{
  "num_hidden_layers": 11,
  "hidden_size": 96,
  "num_attention_heads": 3,
  "num_key_value_heads": 3,
  "head_dim": 32,
  "intermediate_size": 384,
  "vocab_size": 2707,
  "hidden_act": "tanh_gelu",
  "norm": "layernorm",
  "norm_place": "pre",
  "norm_eps": 1e-05,
  "positions": "rope",
  "rope_theta": 10000.0,
  "rope_fraction": 0.5,
  "qk_norm": false,
  "attn_scale": 0.177,
  "bias": "none",
  "tie_word_embeddings": false,
  "parallel_block": true,
  "init": "normal",
  "init_std_qkv": 0.058,
  "init_std_o": 0.0,
  "init_std_up": 0.058,
  "init_std_down": 0.0,
  "optimizer": "soap_variant",
  "learning_rate": 0.00983,
  "lr_mult_up": 1.06,
  "beta1": 0.95,
  "beta2": 0.99,
  "lr_head": 0.0076,
  "max_grad_norm": 1.0,
  "warmup_steps": 200,
  "schedule": "wsd",
  "decay_fraction": 1.0,
  "decay_shape": "linear",
  "final_lr_fraction": 0.0,
  "batch_tokens": 32768,
  "max_seq_len": 1024,
  "doc_mask": true,
  "train_tokens": 112900000,
  "max_steps": 3446,
  "dataset": "wikipedia_en"
}
Each number is 500 + 25 x the weight over the matrix's rms, rounded and kept within 0 to 999. Layers, rows and columns count from 0. Numbers have three digits each.

# o: layer 4 attention output (transposed), 96x96, rms 0.186, rows 4-55, columns 0-31
# v: layer 4 attention value, 96x96, rms 0.218, rows 5-56, columns 0-31
# q: layer 4 attention query, 96x96, rms 0.23, rows 32-63, columns 0-31
# k: layer 4 attention key, 96x96, rms 0.249, rows 32-63, columns 0-31
o4:533537484469472520520518489460502508484538475466519474479506444477483453470521495449459529553485
v5:477474514523492475495508495489478522531519494502543525500524494430478507519494488499497457506524
o5:513552485462497520536503533494480491497487467512522470503499511519470529501525464491471551452506
v6:494501506518454479510516517526509538502480531490475506485474499477470480533510480459519468493486
o6:478525513486545515492472484512497514508514475519545522468523555484517494497518528544500498500515
v7:504512493491504489500439492502537494493489493484481523489484495479556518498499497507521516487478
o7:497506440488477467475584518516493508508528505528505505475513490548471504527534497496524474533519
v8:501488536453494488488478497518509485479552505493486469525485513484475520469483531485516455476502
o8:486470505493517484515520470471474513490454525490523490491537485513531479503456456424513482512499
v9:487495507504500517532533469513550485501528472505512506483468464466531514562512504519490545471518
o9:492450541462501516483525541454562545508498528510507517539512564541462480521481490498504451453514
v10:508497510479493474483490512511465479495495503526513480482487504502512514503487523482496508538507
o10:506507476489501486533539503481510477484533501490511553517521515484525513530537492475482516524491
v11:482505485504524501483472485477498483516508507477500505513508457510458494483500525492549495488488
o11:544475443448462481483492531517528460508480489495479481515506507516559533518500452472480488515554
v12:476472513501489536484510508509462490520468494471500521516494477536498495486466519479505497497513
o12:529458514508522483490458503499513492498563507520465482534498529474479496511531462493477492542512
v13:539501514479533510521527536501506510475465500526485517502497554521444509496514486466510466516510
o13:484500491498517427542452527532505448513515497515511503483549454473493475504529491483498504483442
v14:459531489508497517523481495476540491481482490487547493477525455505505510531485515522511496490491
o14:499491504484535481465476512482522519577511459501503489502470526484524489488502553490514558523514
v15:489502510481484520513507506543523529501493512493481521520520483505481557493465501524488505526493
o15:512492529533538511505492471460499466495503481512499483441510492519473453534499514500505499450533
v16:502505479478509488516524480500514486503506530466523510532512513501504487517475538487497527499500
o16:550528500496472514494497479527470528500474507521481506509528525514523532462508475477494489452526
v17:479508497471468508521508496484515508485491515498469498482499488475522515497540499510495480487521
o17:443529479501500465469476446545495471479481467490512484574528543469490469522465517526520494448485
v18:477531455493445513532484536486474486526481481501540483491520529457507495481501507513514495507504
o18:500551482535567527537512489529509518512496496470494522514505509510495508511508507483517531445529
v19:515523491482507522528462493504513520506496478482501495525479463491520522505494437501492482516477
o19:448471506533452461463517467476495460510463506523464510504464463502520461461512563518531489503495
v20:498501496508485482539483494485504501485471510464561498509494474545509546514506515481539503478523
o20:476496522493514518462516524524502448541514484484475503492467533462489473509480499512473489505464
v21:507496470530494496503544504476492520487501529477482496490557523505513491516495512450485492488454
o21:513517540557486503532512470516489449538498545504555515476461502487473556521428512507488490479504
v22:514498498504482507505483456501476522513527458482513471503496479538521460504486525525484497501548
o22:472521476480496526448522485509512499494536561508494493516521509504495529480484491494519527523478
v23:467503497502492489487520520490500478454508520552489491455517473478466517492482481548512533515503
o23:532504508489532490510530519523508495553461480500473536503538504486475508479543489450492533493510
v24:526487522466503478522482490466469499510487505497497516522467484528521499492512497508490514452489
o24:470458443478476531497538499489466503468493490517512477495515497484482487458502563491491446517514
v25:506495467494506508475470495466519489508462524488545507545487522475490533543509495534465492514507
o25:496515445472489486536520474498518519437507445525498519467481501511513477481493448495519579499506
v26:479500525525486479529507489485541525521512483547493514515475504542450474507493506459527527524518
o26:529490510482497528430504518488486485486501533514460491501513508412511492493500487517441500450499
v27:480498507492459510514461522521529483482476512509493509508515517491496500505475470476465450519481
o27:522540483532523514503483512464464524505456535527495460476520499490507515477530479535510473491529
v28:475504521501496510501470530491470467530494508525477493529484507549495450507504524527521500498499
o28:524509495465493485512456528455500543506529505526471521479536486455561505497476502499443481545512
v29:512514508505507518502488531504491482449503487511507480479447532494485471534489516489509499535474
o29:484517530506491518482501469492501457525572516478513568476593492509516501465515516520536496497550
v30:505485519517495496532495504494499518528520521491506511515478484451497519516524498488498484516510
o30:474519479467522484479505497489494471472477489525460535468502522551487450513481494480494515482501
v31:467486482484488522538503516523484509540482514464482507492493495488539499473484477498474477480483
o31:499489495543542503450475446492504485486491479532495490499493534512485467492492528510492492502494
q32:481548505480465481474546502510478501515495485495539491476562522494515439515486503516485502490523
k32:492524492525502492473523512518516507482492491497464524540508503538496501527506504480498504509493
q33:478471481488513489480512492509483484513494518513518505476524494452467481462527497519511483520494
k33:525534490507482489502515487492487500501496500508498460470512497489516499523508498504524513485483
q34:513509516512516527538453480507507536486521491480507505492452494502505538496484481522494539493465
k34:505458493493485499496499522501520506534506478512499538520494502538530506509513542460502483517495
q35:501530527498477463517523500492519455502461537516492478488534522494539498539489470534493516471529
k35:498526490467500481472499506476511491474509477458474498554494505473503496528482498465499473511508
q36:488508495507504460525486447523513481536460509526473492452482497429524473505540494535505512523525
k36:511498495513520516451532506518497500470512491486452486568493497491470506488506487498491492477490
q37:525535479461475464514519511489480472530466558523508478496528518544536509536512484501510486501506
k37:486521490490464504508543478493477511501547466462515434514519515450494529482480527513519495497506
q38:494474504511540528477509513494483532484489479466513497526501504469444488479532541529478495495466
k38:526512517512511531540494496521499499481528494484489506446498458507520505439516476544503491519546
q39:497467497528534528493495488500516501486516486486441490517493468517472525503541534537497510492484
k39:500539475473517489495485514505513475504494517496501499496489500487529479495466489501499543486466
q40:517504497524504512489486523518504513501475515507482446510486501492502532515471469474457515520502
k40:486499457543512457522475473467496521508474536514514511474503501484506503485506540530516490494504
q41:502500488493504511484480451521533524464508507498490556489494499484494515491503500505507482512500
k41:514465488530479496482463479445499506516515486463470493468493489479473487469480495532488472515458
q42:508437527500510520460477526520499524469525483463509536516490497505487489452505515516475484477495
k42:533500518531491495472500486492495534491525506482495487450527483487486509514527496529505471556499
q43:477491471497498513469497496516475508509486475480451506499490492511478495496477490512487501481467
k43:503536501488498503525508517500507444498518493529496455555513526505495520515504497435528530446546
q44:457473486513513494486504527537520514486489479554490514529522520504513536470530486477509498512521
k44:478501540422488502492474493464484518490495494464504485514483473511487516509525519508505498467500
q45:482483512481461541537487477480491517485471506528515489531484500501499504504473477531500482512498
k45:533501492528562499506450522503503502516468522487486533476477518493471496469509490499486510499464
q46:500518535468494463518518526481529532495533471530468506507466520539510503511476505518500474493490
k46:503478479509488530480491497494527519488462533488520501564534493491483513474506483478494485461491
q47:508531517490512505503509509494484483523496479515500514482456519496532483533474519452496522516510
k47:509476520532498542505486500529518498506518502493508513466516487475537506482486459504492495523522
q48:494509528456478509495474477521523476512521474507462491472503499496483528497488497453495536504516
k48:511484466511498448509521523501492514528542478494513527462482507484501508484532506512486521508498
q49:507478498497518520495469497521501487498501479516503496473509500506499497506496508493522528511473
k49:488534548485497485507513463490502497503489519443537484530487483484484538531496503483531511529521
q50:473522511472495469464508525494506513502457528510494470528529490488481495531514488459497502514512
k50:506490509495504506509511525486500517492524486496509475513533476515496552476489470502504498483514
q51:512531496509524490486537487493478490496469468503465515516523475499486500488504511501488529514493
k51:506499499476497504501481511535525500506534510484502536502476526459480512483510482498494469489494
q52:518496500537468476497494500471509481548479495480508507523489488505503505500462527525445491498515
k52:511505529479501499466528502485506508485537494511526532464463478507506490513516484498511492515487
q53:486538520471517505479479521523489508487494475491484510511479524517488492509484464477506517516521
k53:449479498539493535477511481451496496517520496504483492468497496502478519485510474530494475504510
q54:480523524496525503489540497488524486468494492528498505510479489502506512557495454488511506513464
k54:457489489481539511478457456517496515538477486493492508536501520475492514473513472502468520486520
q55:523509505497476494477471538487474498506514534552500471477500496499497489509485486495487506521465
k55:506526482507503483502521510518487486498501510479522481511497509484516499492515497524529486494477
q56:476515516504530519502481480538465475523476522515507493496495493487552514487514509540509521487515
k56:531490499524477507527476494500511487479501517478480503501499497534473488483514479507469484479491
q57:529524526533522487482496494500517476470496501480466486497493514469496522486507480541507499518466
k57:490477505546512516507488484512508530524510518522500503477462467500472490472480509462468528483517
q58:493474507475497477531548519525506544505532490501515528500484513500496508503520503477531509491527
k58:522477513501475498483488478496515486489514500503521489484490480463484520490492550559492478513498
q59:535493525500482492495542479498522475468475521514470522502545517499505493527485501512480478483513
k59:456485499504528485466496515495487516480482494514476466523497517496463466473484468521473492474483
q60:492517491510487486490520497500469475490517523488519529491494503517501507498494491491534487481515
k60:508523471505476541521492482494500524490512512489504489472538514494466500490500489477476488493482
q61:476520494495472533487512501463513486478506516456558490515510489467507494471494532484545473494505
k61:480489502475485529526472507515486490525516505544481475475491491522519501529483507511503536526486
q62:481515495508503484489506522493506508501526493516490489518526487496536521507502488522491553467472
k62:488487527507477506490503504518519489521501528512514535478491466535480486445472515488515499505505
q63:524498507498473482502514518484498498514493521479522476480486503527533500491517478517479480480507
k63:512493477497508505519530488527509486496493503505515525520492505479500499501473480500487501530515
v32:511500490491506472492478520443524509565480481531441495526481517509494461545535551493504453505490
o32:511508518538556496475507491473499499496464483524491482499501492463512488468525502480520514517539
v33:499509489471518509524520481515535524530509489513501485474492494494538482516517495461533494526524
o33:495501481496508493477501484538509521511497488509494515471488515515492495504451486500459518531540
v34:540561496503507525492498478490488488466481501496511466493511487490524523521487486534545481480472
o34:467550487533543446511493496518490482495502475516478534537512480540477540516489478472513485495506
v35:509509467517460522527515514474492470494465506488520512482514492466523499520506456508471519519504
o35:512505477503467478511521540482497498515452483475503531493516481495529526515523502457498492477485
v36:477468471472489458491500509514506518493478534470477485518509485484506516489478523508449520502520
o36:536476509514494493501498510502532509511511511494519459488467520509529490524511533504495526530463
v37:568481478521491504536487485526475485468539516435510512514510517529495531484491486484491484446486
o37:521526505528503468513552481482509505509488481483501543503515486510497530485454488510491473496491
v38:442479453523514438518555515493488556524472472495489507494511484489455467526487497517469492558561
o38:518464507457447460493493500500500499496540524462462488490487543504517465512525521504531514471502
v39:498460501548499526561481474482505567508518470459512474517505504504506506448491514512479502502532
o39:555497502526490539495442491499534504527527481498501502470482538493506461490512549486494490510513
v40:442506522480508504485478519483499507441525488474491494494495461509535531539453513499529542482486
o40:459490487539436447502500535502475507469508525492514458487547512527492493503485510492492496504509
v41:496520504478517518478493504486520488470506499512473482506451524453491470517470528521489481501493
o41:487526531472484466487523521475478541452469527486497481521501497490479489518495443512505514531553
v42:499501514482507506502500533521501536504523493497512506499465534535504550508481533516503548470478
o42:464562525527500504486517549525493536513508526504504500530504534515494532528489494540487502501506
v43:527476516470486497473492520478515509455500477470486453493476497492520532499483487453521511509487
o43:508508477509494494454505534513477535488531534488502491492511497517474464504429468491486469552491
v44:498505482471516529525484495546456524522542467479504533510489502504491484471472521510495513498506
o44:504547525471518481510469484583525511501508536467490531515508530468510514506464541509508528481476
v45:498477514487470491469500520457564478470534522531504478485483512500498507506502499451509478527479
o45:476494492492505496494584492433494512508489500537501488505528480523499504523476474518537453509514
v46:519486541475512532543511462494493500515516533522525511469543516467528482452512483532477507489494
o46:542506522487536532461486540510541492486532460496531495529513453440513496456506512527481533507512
v47:504480538480486528512494491467538496479521472558475477457527509513497495479497486474507536487504
o47:482537515546523510462525554500513541490500473483479514529533494499504523477498510482493521479485
v48:481496512534482484517518511474467492487544481481532488506475487510504553517444511520467508513484
o48:468530498496534468514496455503488488528539520500506476483480511463471493510480537509508504532438
v49:503468502504527477490477511504460430479482504511524491491501512502505540507472523547530498482463
o49:496455514482506512466491495536482513500510537522514539499535476548492501484522533485471482490471
v50:492508487518530490524480494499457505553445492494503524493555485478498509521547490521506508500527
o50:506517510495501498528469537487492480537514487509478496463523509511526519451524510483499537476498
v51:519520514522513525511542498501474507525541436535499482469481494483501456511521515483457506501510
o51:506544492494511493488483462501498479479508515489462504466488498509487509469447469483482524526462
v52:485521509495507462533538538492491504505442482494523465466484501504476499513517488509493492502489
o52:523483502522512511526498532495507523500512514447468506537548496497513497483513475462478501493448
v53:505506524512495479530531504487523540516478487486545508497504512496518509515496484459542495502473
o53:505477486556510496527501466497463484494493478516480542503485509524487446480492491471485471531535
v54:542487514476458474464488484506569520503534524526501509501491516504515515484523476436482477507495
o54:475478473553487507470543450485502519489517512506477504489469500503472470507492510550477499523484
v55:494469458516514471465515511496490500473464523533491521514534495534493531493507462563485507497486
o55:496485506472500519462494497476490440485469527515487447518529509489486486488541526496514524476464
v56:517486507493510493480494510519484511476515480486504453498518512499508479497483499527486544478485